python train.py --num_hidden_layers=11 --hidden_size=256 --num_attention_heads=3 --num_key_value_heads=1 --head_dim=128 --intermediate_size=1024 --vocab_size=3624 --hidden_act="squared_relu" --norm="rmsnorm" --norm_place="pre" --norm_eps=1e-05 --positions="rope" --rope_theta=85500.0 --rope_fraction=1.0 --qk_norm=true --attn_scale=0.0884 --bias="none" --tie_word_embeddings=false --parallel_block=false --extras=["capped logits"] --init="orth" --init_std_qkv=0.0316 --init_std_o=0.0 --init_std_up=0.0316 --init_std_down=0.0 --optimizer="adam_variant" --learning_rate=0.00125 --beta1=0.95 --beta2=0.99 --weight_decay=0.12 --lr_head=0.00865 --warmup_steps=545 --schedule="wsd" --decay_fraction=0.718 --decay_shape="linear" --final_lr_fraction=0.0 --batch_tokens=65536 --max_seq_len=256 --doc_mask=true --train_tokens=661500000 --max_steps=10094 --dataset="wikipedia_en"
Each number is 500 + 50 x the weight over its row's rms, rounded and kept within 0 to 999. Layers, rows and columns count from 0. Numbers have three digits each. The size before them is the row's rms in percent of the matrix's.

# layer 4 attention query, 384x256, rms 0.075, rows 214-383, columns 0-63
083:522524451475493508417516560439533484468516417556485532477497493490535552535495472494425520542517489525540485491444461423486592499519415487413510445514426456434509521649559444511508560480443509
088:423522506465517582422477533444526495520475502459543496482593531545502424605495531499557477527570507497561375482438655508512564450404453524480462497439564504472505463502419513561518504500460420
094:560480505456416452452520556444504483487478567476509703523444503489481371514424562486472464481558488461503468477510473494511509442474485395446485469464464638515534505505470510450476561389500400
096:464541447516463476445495474508502467509511454540507595543440530471501522453427607474502502490518576527446447470480453446452521440486450518454582499542490543498455562539407421490535479415471469
159:577628594484471460531485528515521496406509498554406568529506479519456478544495498498529627485500451557457469480456535505477497501481575458476480441485444488539514479508591416597592566513535554
111:446483495479488467491605443547469494558365401512551392436449555535480401441547442472528413488474521477492476388496454498533494525461429530450611485385536518479523553522502507434505439442523565
093:420464434528521405425493494494484525496499572512441376533503443490478479548461482513600590559470460512464498501508537490515533487371538519502523529419514472509531504564417501566516505456482521
150:425396409488539523478511477491476500603511522448567426462496523485564541444478492513470386533513562465547535524570431484516528485536414561533503530510539522456470504487408571424419448481457461
101:544544537442460420471434552530513524463505468542437553454476442494507491494530452563439488535557508549483523590556431477472492533631443524513563540514440528491456672510443443488505543497495487
091:490451509465474541454523513520468485491429592487464592475490459524455350447477505584478395539501524475501458532522543425518491472540461484514522461500544528450454519548497537509526461458507512
116:518518542520543471439447433484473545479464471530516484520514538501494458477513512552571482467413467542454610468426479435395544467439449513497496462445551454516405485438571520441409570409484541
105:585466536515493544515441477484503478553488466458481484532513492482479479392447557510499526511507496530436430392576480556476480545550445517485537497502560508537492495591484589491450458518512459
134:543579553495495459533484510473450483484520437575474546532461482571499459532543462445508561524535442529481457447432574572474476494460575475459514425519547462508483486536598414622583560529535515
097:473473472507512448622447486446551476522537599526471491501562526511483543474550447465509483546479386525429523498471545425554465482464532427639418410517420579554631520567474508543543408516560474
140:607595543482427455521454489516513484420511449508467550554498488529446438564531494518477631514494441514538510480436563532488486495509585477475462455516487501529545510524572467610581565511558574
101:502427485565427479499496483496481444406559563476473544506371479458490400470561544546480464522511497464502483521537513410521384521463409454524494520469524569535472494489506404564526448483504536
096:530524500530509451505463520505561404511522546597434502509440402463498534480553584456521509467459416597445489555461380478501513517512492426496609505518445533499491524521519458480457569556425464
097:471502552606537477438426549496477515502560546490484511479563534498538435392577507570492429496444533471473480419443506451564495473492474485531508421460458499491521505452484532574488618450514545
134:459408422525518509474512508541519549537505592437481491497545523430580558476492554553502403498491565528541572530577463409537515503571441480598487529542539515526448520457432576491399442488470502
088:411500516557429522549504505503537534519504525504466500563429529510540437466495546475539475432423534579473524462527531455563457558552491435453509465532508505487463433437494562422512383505502417
105:423465450515506507456556389483524478536432504470549447501513517509513565508440555487485385471428548475498381476543498481466539554504493538557565520493530482477465433490522546381511470575501418
147:577644586466438474545429497523508462443476450589465559553489462533437443523504488505511640473508441500511465477456599544487509520488595424463482450508467493535505499519586444563577591535535537
092:536472526488489570562448553447488586482461594510539463551480483453500424514500370508464478503540443544510549408456505397447511420463530513549478444525478524540567420563489550578571513410566449
100:439498482498438433512552505567449474397470361537478434531543509480438546492530472476503515490527479498564489560490520511455547477455441397540460500528491555527496460574608426550489621446457503
106:603553518423575529513539447500549565491446499505568449530418458536492534476416492469540545499512495486480386563483427495468487511444589473453537440549519434456593433504505480552493515562511445
091:484447499492583485501473510503455564522469463528540471508503527565475493538451468440506534513551467465455521501605520508467565476512524573456538513508528460428503512568409532579488484503486520
083:581515513497490476474526527508500501501496433554554500552493483483455525481437525569462558494531507495520491508419495474517526404462515492470554466513453487513563509498471522505443573454502410
093:520497497502494547509503485406531477527481433514485494555494494604475507495506554567446537557435507426585456519510540553588469549465535428462545608507474458401446592526543474423543487498441549
099:355474472540484456518461430472481500499558407475492357497498540610447491511462478516406401534457484443480432481603560446511482585548479561468533552444565534462469498506578497498508478433565508
123:480470422530455537490506494552497571411577559469499399460549537419517480528479564512479527537488521499480558608501457407516537467545426497544405559445486549508491472478385536500423413466515495
138:520462571517502480466526441499512520531401450539563561490496531524461538509525525539523498423513547571493450443440449542534505540481436475502575498518518425501523459487592444434462526494452473
129:530449450535496461489520421515479524573556560464504496471564552419496503549533525623480473557559523421534548533604463538529544546531554507498429509555513566551538592513390487448442418487512498
110:505461526493527476509378466449470437532529426457596463537486550551492515598615397455442558542519508434541597503446586554531486492447576528435497497518527502486428500488507490485506512420547646
092:524482487464530457413610543484578437518469475559506440483589527506545620442535526590544582467411471463566571462485447501546553450556532481432568490495459441419443616498543517493474524588505396
094:481397435491463545448499469554420516567513517490638451529478517530487385456516505466482435552565541452523555539512575526483556532509508564487532488504531567580459403533459427423462517502469484
132:515626531442517544522476522507517452466554434555508506552487512473461545578439512527476603490468421464517512528477614589473489525512649472491402496562499476516551495508570450513551610472504445
097:495522585510495474375577515454505517550474522466518510525467493519433565539566537525570513471570529548475459500401498526572501425521572546411522557483470560499460492454522525485439461439478554
101:565517479485485462500492484505451563457565587522454562499539564464589541556476488515519542499484550500428490516569501488476478469549498480539474406453524514667557536464442476540463382472525479
092:441500410445624546499506414527570555524452400486547457548503471500493523429482472486540468460495462503503504453451375511441429449475540511412558582578530525493419481497436486457464516491414571
134:420407426518534507459612466496546510549525617457507498457501535439558554521475527484515401507464569506489547524567438423504508510511413524561477541519483531502519520483424517432432366509484470
109:369542503511552507520487497581523580500552492591472571484578460502505492586479516487490507460536470603492463476486435470413454391518449553395485474595482553398516540445492554549561376510438524
091:557527577512510447430461497523560510549571393459520474464432567552468506444531571578551481478465520472543447489462466583523417518545520438498582495546485470527442526489450501558496463508467517
153:435541402566469544453457490557497439483504384436542446615520455576570514486531512592478422487461562424568502440536490476557505420511488562486564516558508513404500525482491508454464456483442430
086:506463598537363507546429471540609534449530487436462519530510481473498489504593525506496567555510499501561618500495451437527478582507477524528483541549538502446507558388460532489473398572538486
088:523469555446606453598551533458463591542518593571535576407503521496477519572469481448512552470535442550442494580446516521454520549446535432534439458442509485589482500521533438493516562483544532
063:510469414471523426457543559436426477410549447466571420503484508552510481467427489485452400565468564508570414560509568562567509428551524500453535500502513487505453417615476504587599548437465454
083:510523594586474497474492471561590479480512486494410568546513475439495473516610556564554610429435502520514562418465427427547479526389486477531525597556490505483600566423475535433442447560544519
080:523465579464528480580565528466510596496428626591532530423494523458450512496438457452525564457533389504420479563447460542422534551525494482528484504446464524577482524499540475490578552555578539
080:546495526479514442445474387529463405557453433480519500468550453633514535519599538463489431538502516531596517477465531509509533422434495514484446535534506563502502465571501518480503408446480527
112:498507458541447451418546487591567490462518460444461447557510515482541517452542598612489496559440553444575502441492400563565528520492472549515568572533502563448472621464384519437476446508495503
099:554507534452573472609512542445492529541460574601550497403504491457410489511393468463479477422470478549454435595428594576472500464462543490517511492459498498582493487589557418527574618521539457
075:399499446538591488392525491488456447547476350469559465534428477592490507532477536470486415549459527451493443489581459542582418445578462528481542516534487477447481494582494553543481455402429519
095:521518546457496604545443481582538480504541456518557520492553616431494443477518463479449511497485433448530445475403539516477542469432548611473475512521528573449540459469491477422575532473594520
077:510582627477510480503458488528510507559539524546508474461612496525511534473500471488449405482480498500522430503424485512505538567451526538476467539539477588516454528520457508423587466457494504
082:542557374519548495526492554427480593489552450457465521458541497470565436468510512619589529531544483581512468508532528529482397413490496497529506481488503494521434504570481523625500520432486469
091:428515498490440544466465598487504567538474506589565544494442438574557485560494512544421497406563543476493498471628511572553452471457500594434618605498538453489433447474547473534533463508445474
095:552524488447499540587435499537510519504495497523502511477585463487551506598535432522452514499512506531505490464424528503445543480394559582489428387633555554516590483459480465477520465498483529
083:430497450476476481569508554435485548556428448535577420496539523467531406489451454609471501501476470513536435460507593590534481413495456494435629571418593450527462556536472477491540612486490462
075:484464438454583517452536503553501436455507557478414422482484499575455415516476458501493445607474466536527465530505520506494520537523594486557396382526523485556470444603550476433528475543496362
091:431490476578579469431438475507500532512543467507545504589491534570545491459584514509480465544495533384481509380575402539535489520464470533402527504509498462472504564465538594434393419473519588
113:426457465606490544443512474535581533505533477530427562483411523504496515461558552530504461608443463508533522419555433382527473501518438503492495598516522537456521518513428547474461400493486512
086:466592458464509490566522543514550462565551376557577563474527473496486486506437494493438486536486436450501449520428588482494487553510539550411552473448480524595416599494455409519596611415502462
082:579481547537434508501506482491487547453505531515364506462488581444522458427517593540478486529502498546457508470497446482551474485658417462514449503547484500496534484543471544495586462578576535
093:442466446554455571490525508484536476575484483466486518499439452478537494400389549463501461505499457511382521452581465404509428455557465522514582551411488508542490517499504602579452501464486554
090:429504522494564481557516470520531404487559542461368520410466538493462484495507484619509492520453428572529501563493544467506450503447513446540507499602545491519559465534500488548461501484465521
085:502510477513492482535462462530542387495526474497504623389479420462477492540445492530512512540376477594552494471457501468489526525425519483452463432506486507488466613499503497505562523464456569
091:482389480575481567444555438536471489534544518392448573495439517503526570541556490474450452513506456502440558517545394386519446508538472397559500510540488520528574494455492555563432417517443539
088:479561484493491479517444541522550422491519502430489639477581430421437455579525428499475525442439478532526470598498525429463459530440579486434489468514467538575496519546525442558590552365446504
079:531474535391576459449452477486479436433470561518474557514544481528474494517476457506445483458526522565498449602533555510419488594435542447490479368571521544483517451454597496447534449626508498
071:511436517428498460547537493443537544487469582582508513417520533539433495503519436501552515496475448427450465479391469536479512527462505512486481522442443501495525530485452443473450593582530424
127:475434423505516549458483544458529555433522575497453533510495484428507389447469483486507471592482474542475505628604420438473440487498575531514493550478507561446417498545431533520518435554485495
090:527566516453465466544476541526467496531539506589547412423506507496486485467424481449481495505545505477520512469434477478437472484467450528417460412452487440439530610482480487452487502512505498
089:335449396543512515470505515436491541503499537399448443508546545521550446424447479528551547547503503567574567465561508519516476454639472566524580583520560500525468507537482512522580459465461509
080:473493533553515476479442461510545551526470471511549539615545517480533549457499546520578521431525582502482514469553510512484434586592489524501560446472490452441473443428589456445457478554455485
081:516543446537460542446510464531540543466516487522446520521529477513541492475450590499499424498429566575540508484513434508607517617620452533453410529439465547545492514554501479491516464502457450
092:470546420499502481458524444475501445550485474480471478475557431455551504549471483473494413537508553506607480524509500548511478496480518498491570459476545603458472557514501481468542524471497527
078:487521508520488490566583508474453595467523588545494459469547493455498551459384467485453525453543438553415484543487565509431562564538452479542561561440511460454476479459490545526513599522528484
089:547521530521494554538494442480504471458426477406447451501476512533542562516473504427490537526473502537563630454525390535514524460421489560536508551501537557482464520466461584516564447565523496
083:503470461514636562435516483429518504581484544527496504506510464524504578462475535383568470537439510475469511544468489500511539480423613484552450442483494511511409472508494416402507486471493497
087:485541514494442556480497564480500530500456471561568474467395517545506479420543465449526439458563463492483491446464468530474598520393460558480535624477495538467451502537434427460575517550524586
086:485465472511474480420555462485556501516492671542478477422529597494405442379437529415561535534407531526474493501457431527530559466481540469507450497465501497483552523468461538458453511543518434
088:445524436513517559464507547441513463562527470453465455539496579519535544529368557448490483520521520452483440502491488466489473482501553593502543564555542543530413485465444495429481509468406497
090:489529548502455494453482515486482444458516479458428500556520491560515603461518615543420383538525527523487533469567416519463470427501497500570476544543559536510506559576410522486516458503498506
102:427410428598534496441467427529477571531420484493381512544493522533594526480493554519522454593498615537533525484601374485543448461497471567480554588479434560525522485484454586465519369477470482
082:550511529411430563609547549468574433471518515570541548429391473479452453562501475486464497433444420498535475488452523500550470494515524423508481398522451504510463526453536520470518517578517476
085:482474534470474525494486457574523495477431470550493463483452505550459445548585568435532534488496477398485525446561553508590475537522490446527425540498451514493440481512474478509453605437437507
084:517508502524517615487511553516508571467463474440529536521431503604561509599508473442435425554571500462455428496525543521475390423534485464546443468509457543510451473518534435524491416440442513
080:430508481488506482559441488466451509501406419425521460614454468510573431569513487563458448487544539474486484476582534503552458439545492572462574570514558499498484486478543493560452446438477465
072:443465479478452471529526518467528447477449533461536423528365490529473532577553525527500536549549491544522542476439471477418544516495512595466496494530512574535489538474443564423497470579557621
082:543494468531534425414459486503523458517510554479442466512534402501497565450535500565476475550426538533554536519609488582522482572585427479533494385505450537562588499435465565474531504638485410
071:437490575459512518528490530434559439515573557525492534480434476487510538536412553524464524516460548424415454566501508407514471500607510503475590524514476504464540481489563500489479542482439407
097:489548529482474529502463522508396524556470506481568477601571528473533445408544469490476491400558561404463520466483564461457535431505508563491480516392480491555559485502490458595527512472525530
080:489448509477470463473474445478517524506492530608491483443503518561464466446585432453434426699473475527348477539480424510485406475516459508565499483501485561539575551569529364444459560457497498
070:495584481444465539483545420496481558547375472506481524504465498654591492463500492477552516432572476497346502481500549526423390412509491432538482499533534476455574627460509450502430588562511515
079:563480489575504532500441585480480453586474514469493462474462484494494467401418439513508449534442531500562447477498507537543539551537410551577551471538509570501522468537538492422530496551526407
074:507511495584497514447451462499553522537493596653471527478561535579478493521496502366531434568506539465431511472435442462495493531461462447535519552479392557421546476560555522491474526478475522
091:529408544558518474462485487512528505512459537484442498526457640537545468530494545459516557548500498506484569456511454463542543401420472428475566572512515519397480514520503503511486542414549534
077:500480461470458517547461488435544460406508466503552431484481558469459445470394459437494448504487473492532537492464540502498503598577539529487516432497500481405501542481512512472529473586557394
081:404486466465532542533550492480473622539411580447431569472547520488557525501507494600449485580541509550425542490611510558439481478418532554520463572432586485624546493524455486529514444471585603
085:489491454605605459424500438481480565534517504505412452471485560495499487547423552535554472459467533577503530526473488469378481569437494498514426614518523422506452489519483543449449461437520508
099:518507521446512496576496512488397510523485448521544462462582529525553480476487423578538490470605511449562483539411547495432628523466494560390518490431595513520508465496547469583537549510606490
064:541488500437481576517538505537464552398480476398474538556508448565520438540546509541467542536560535535533443457515567422391528422483445433413456507436544466477523477479567518537540494522552610
125:567507517441461570508540472445564403466470456469473450494486468525464494521467526421435483471462458518653479488496562548504506540538575519503500449521525508400435499546535512414550547561495455
096:555461568533497465528487585467552473424645492419512523521537469534475474472462474505537582519485542502495463524419496524470469530567534490557447451498484510494495488572477520596553518528607507
086:504553535488567481476430521553480513540447521552478519508472493506517517505430492536482451525491603586538534543562505503466497555509482564491543561511563483504337470490476389509484454522503432
086:594484556438427454525519591537486490456508428399478568507529426490466559500514472552481408537511539528526461511507541526517471585588477612479457365532503454540508504538536416608501450506502503
114:571574584433513432524528505495448488477447452531496458485511413541478533522422528439482516374534486508541478499459527549461538580479492458490528468488535422505428496489567490482447562513539386
092:558536498532573559486478452551490487512453574532457545487550633399534582490558536394489447446503539646542493541497591527452418484464516460474572577571473477464562499449482515519462594477518545
083:500610462480530443527585508476581464501488415568536486502461436447446441435406471542512443467503429538547543520454528529560442519473551446439467529497564540483448536533541465470461424541510393
129:612603582471462506536491549527428436488560493496499515495555454493486495489526430449504548373552537512452490531482566497438515515455502477495425409493532424598480440531573413562522546507531509
104:520471591514511465487560481523470507535404540554493475521551555552513529405578541499458520447573490535444561542449461516458465466406479511597493374522467443576524555474498432454550596486470489
080:478529411492503463499492431449489473483586505399424406416553478391502485445481482456495525457429457534421483531540418514487482400618449496503502489627449567531641605468446519551516441408503591
124:571545556505487494528520465517470443550429495494492543445531493554505544458533500466548524359550483516471481499422514484445503508475440469548549421487513429541568469543663454545477583461521489
092:533498548507518510538557509491538644482360479456522489515531493423476512418467548438527477429465552501414563498512488559482542459503508508514517519458456630467492489401471528443467419652578531
088:493515459485531486546475564447484475474538544393430610541479476537514466485441509578487485597554501551502439529523582565464480502590573529481548537485487436470421421523502449513526563544444488
068:522525411591452506476462568523498472402457493489453556592570487447418449512492445535419507544467477466424484526545495442410437568540389527431435476460447497537482611565459522536454511450454509
092:580510560447449535516542517511607440410428411477474569499537428482485535544512547467506551542452447494499503489473516476428466442549568523519487396532519509426499464563546578488526489466446547
093:475476482527454484446434500517524467513496510496420552462455556435533443593573447509553583566606562564466462579611524513523419448471562401562503544508575413524459481436451533585569513452461637
083:555547563502484568498440479536541565549491529552584548432519461569542517499366458482444440562577470533458515520516468428470357550474539506586490548516463524467366424460535420403522560456461394
132:616623547500484457524503494524448427526530530486443573456543463532469563497548481463526508372574523535466492514464515509476494521478486482559477427508526383551516455544618410548513568448534512
092:512456499553471486462572576465483453474501498440526464613506463449579423506400398502442520589551486490558516526484470461479422457525477500519520541513458560470454413535487525556594554510483495
088:488499484534500562516427465452468507498498568559452536540564517470532524489536545597479519564476422519430496507613455449493574481411543505528502562491532531477548559524446574544571520483553554
090:543497585525519332481454456502531457454535535495507489572644474465463516452533551518514487458544552493429547539497419446450467494596540496437486373510453456508532499513550554459536449511502519
083:505465497492598451557477437436497514540533487581487425536444506498474493589554500455516517513505483527466513491397493426478489493534505453520486502560486414463512458429495486536420483493485498
090:491447499526503573424557478501516530550504565458491511516587485554507573428555487436577566418469528532435517513507568461459518554512502550519445532445440502518508518480610483538473462591557594
098:488554621398476392510555406444559427492499537597564490441493405533412477507628532502453503538452424572484528504465479521540475426443545453504610460589513547498452588465456493547489535530444474
092:496476512421515460546551531454582438501482484513600461464515394491409484514455533542558489469418420476441494503426537451476524478486538523596467463481491567519470524598474478490504551431455493
114:396487385584538513460477451543485551510513597515441524497463619509570568495508534537494410594553521569457476496544411452526483516503459530454550613497470513449512494488458514517476449496507497
079:514508485447532483511474556549418536466508485431498487558547512477585534535464449606480478550585543481549445564531520431380513444544411525440499476469553443500437512507490427515530565437486551
083:528485510532485495495492539459541497550492543516441526432566450556493459426522524493480456491428480514459406518472532551517523425487423433580488524507455462522583470531476433513359443479470427
090:579478476559418526531552519506519461545558487481469542480433471409505478476373500529502422493522474510474524536575536454502429504499492475479411494515541432513534536476494413501436518399515533
084:463508458550450532565477417419526516502512461469546575496449483381515570520423525447520500523525521516509427532553526495517496458488550494582548509525502498504485433597463488503582607476460596
127:355399366550465498467496553508518578492521498493534497544424566496515490492481541578457425638472485455505482443571469492593490457590504525430552567514506541481520475462393571490493451498450499
091:536477557458429468537587471475510422466491482494552507366454442491471462546512513484464384453537538575572459508550556467488485537418559437447453342453468551509350533539452528478533473513492534
081:491469537531492435463412394571486555481456579502435527512539511475509523467451517533594489487520574589505590484544478551465517487501500417603498654501556375509476488474477482492477489511520524
144:567568452506464549543529510532429429441597462431453489513507473419549493490460444421457530515549539543513506564514501441417452558552435501545498456523483494533416447497490389614538485526512406
087:570485489475517461477526461492458507468509598441404452497478425487561478492510491451502493475566566558476529604540572426389494528489378514467491552499546528483421600526362485558509474542550477
085:452501566478530513529510596463546494463603505488512508467528543450492478551447521509520500486556485475394482541465530512500494470476592474504480516574494482482486552512469512485565530463501540
101:506467462475475607586582454570491482507507533494429580479470473410530519478491581500510509439491559639476473565562496405359490512437423534556387503534519561535379511483485481500478439567535495
089:472536406546456533490498516561428434480557475361551460514433514457496449493451542525467493525488511478527534447514560505472505552483507502343457487529485508514543516508497606553443477511515535
133:378404395545505491460502459493550581477487488475517475545437529496534484498480530548494410639457463474542477454563467504558487496539515518475542576481488579428526528477419569492463412515463496
094:582529531548440474445535510582535507522426568612505518430536616549470526488506513464581499446526544504468518493469488449491458448487513492487514517506453576563582422538661469519509505498513534
155:424448415534460561502521540513517522460548470448516474573459555427521437497491519519479494600462500479532555495559470471524475485572496539476503538509470569480470467466374591517528414500483514
085:486493551549544413462489488457540421572499505514503514474492462511507494519546473459537536504491483490460559503522551552405410410420501421452523579404465498498485540556580490472521527504516596
077:532492567488422566553423417491534484477500511559554462477450493470429452387626505540446509461494420431465528437546455522518562528403487505494581549536414540429575489547473529493498516480403526
091:452442589495466440494547517539469553509401434499542524468538508460480479542569462494483502454422478422570523529495514496573556488453477572447513538434517471545504571573407509472436560525529539
130:533468523538492522487589470631463487494526543484418524516419535506571503479647524429487511456599572573413532501528454355452484508484371419537501497535437508588482493473484536550438425513503547
081:473480484539402494540510516524506467544601534458503543443485463585519570505555493381553471385565593548489461443495592453540584585536499426521486462467431434470482425436547521522439451571542528
080:416449481497479509465530433452550478531487467535510440493389612494534534545458555403491501508457455487484477441455442409519575528562508483567587523615473546432489513467513596447582601541520489
116:375396427533501471515488472431609596516427512548546494513491466508522497539436561541505464575446382500526486501553461563556486431531618511455583597482556579417490552497488589448514570493480534
083:566483489483498458556491469548471606470515480537580675478534562465597470546445458526611497499611477520466517436452563463488565522517523518552495419518497466487584393475557462499480555499532506
087:588464545505442453523499447545441487510552475584537442459499585510389538445620524536499474513483475541463485535456521522414482544486428440558420470569478436482523497458532471511490480458488447
093:576516458446441538530549516445523443521482566426458544479468472495508507508459457457525472570544481590525471611507558388407479533552492488581467376521501550502373424564493440576523530553516401
084:450520449556551543449516478441431467458517515478446532480529653452542557514462513517524544510558486495500441516539537431523544410544595489532543559558564449490562476496466481545522566458556457
071:523472480455437519561535484554489599506572471514508465532473513436496460537467451535520487558560449420509517536440524437504540472539472513490440411498533529429512454431435455531449544500488447
083:510538493497543494579500508442500479431526503561459515487407545660541491468531502558516523447472519483567502477392537532532619507427562404399531594485553423438441528551572509468495580489493518
089:437538577463510470527445575599502456435630525598444446448503497503482449558458535529421443597373483529472445530489447449532491539471533420474470607478443505477442602496463476468522530459457437
113:536502483443529518492480518453579574479425458573499517457489404535450489510437514504469521509449446469466511488468507637580574527442588468478477550463508515440484516483552527435450537559501374
111:415389399527485516491509473415514499474506443472524506582412533496519488523540536592535508514452469480540519474479514426486491468523486479505478531550520485521484546499437593482540534454459550
113:426488363545419523467494443507532527431534518475432493508448504457548475491455507546457428602484510499526507541603453472515484563550487514520488544505457588521464467495457516541553465534482513
090:581596536489482495449530520512484440433581505471513555512533493479420464517550455462510601421497530491464538550500511512498466502553518421528483485568497540570452468566480478547516475501482578
088:383508513484523501479542516494502511442442444517344484508476561480553477513532581495498497564597479492558532491550429452519563478464484535520525519591576510524463479457473515568562527549443564
085:424502507552501499474466466493517466539515512438548550470547483505449508381485589486520499468466463491487427513464446491451556492467538480529524579555471502475564508504511499393407462526471408
115:470404419565503603512480533417534565460489477461442430548504510486543531465344531461487483596495464505563468576543486551473430531619571487450524523452522518381427492442493520468502530546467436
081:428522498478455523468476551562531537489647507512461445575423493477464576536622452514443518503501558553535495529514426434507476494534440471453486539531404580520451493434426566522533458445458565
086:470492456502487570453513553501546514501480635530456561495492480480495511426442427559448495431434516525530556561533526513560532582546463581506453459481551547628465525550499473428470434519517468
077:495556463519599432498558488535475474462467466556433443534484480450526552570502576511480449461537431497498463505491496459537473495575468539465599483511497523545471492497407511622470490449428484
126:596605586457475455537510492475474465576499516569464577435535415521474547482536499467560530376520480533466509490458535546474533503429505467538448465509531385574514501544614450508491604462538525
084:462549483478512512534452511520483591480487603603445547571511495416536546539518491456543545478530528619476602464527486475493437486508482480469576685557524439495485515427495519560484418412533559
090:462492545443498380519555594526505497495545578453534428439488545521467425593556460502595536511501540431542405564478500493482624484496502458544513483490491530521425477482454470562482446509490618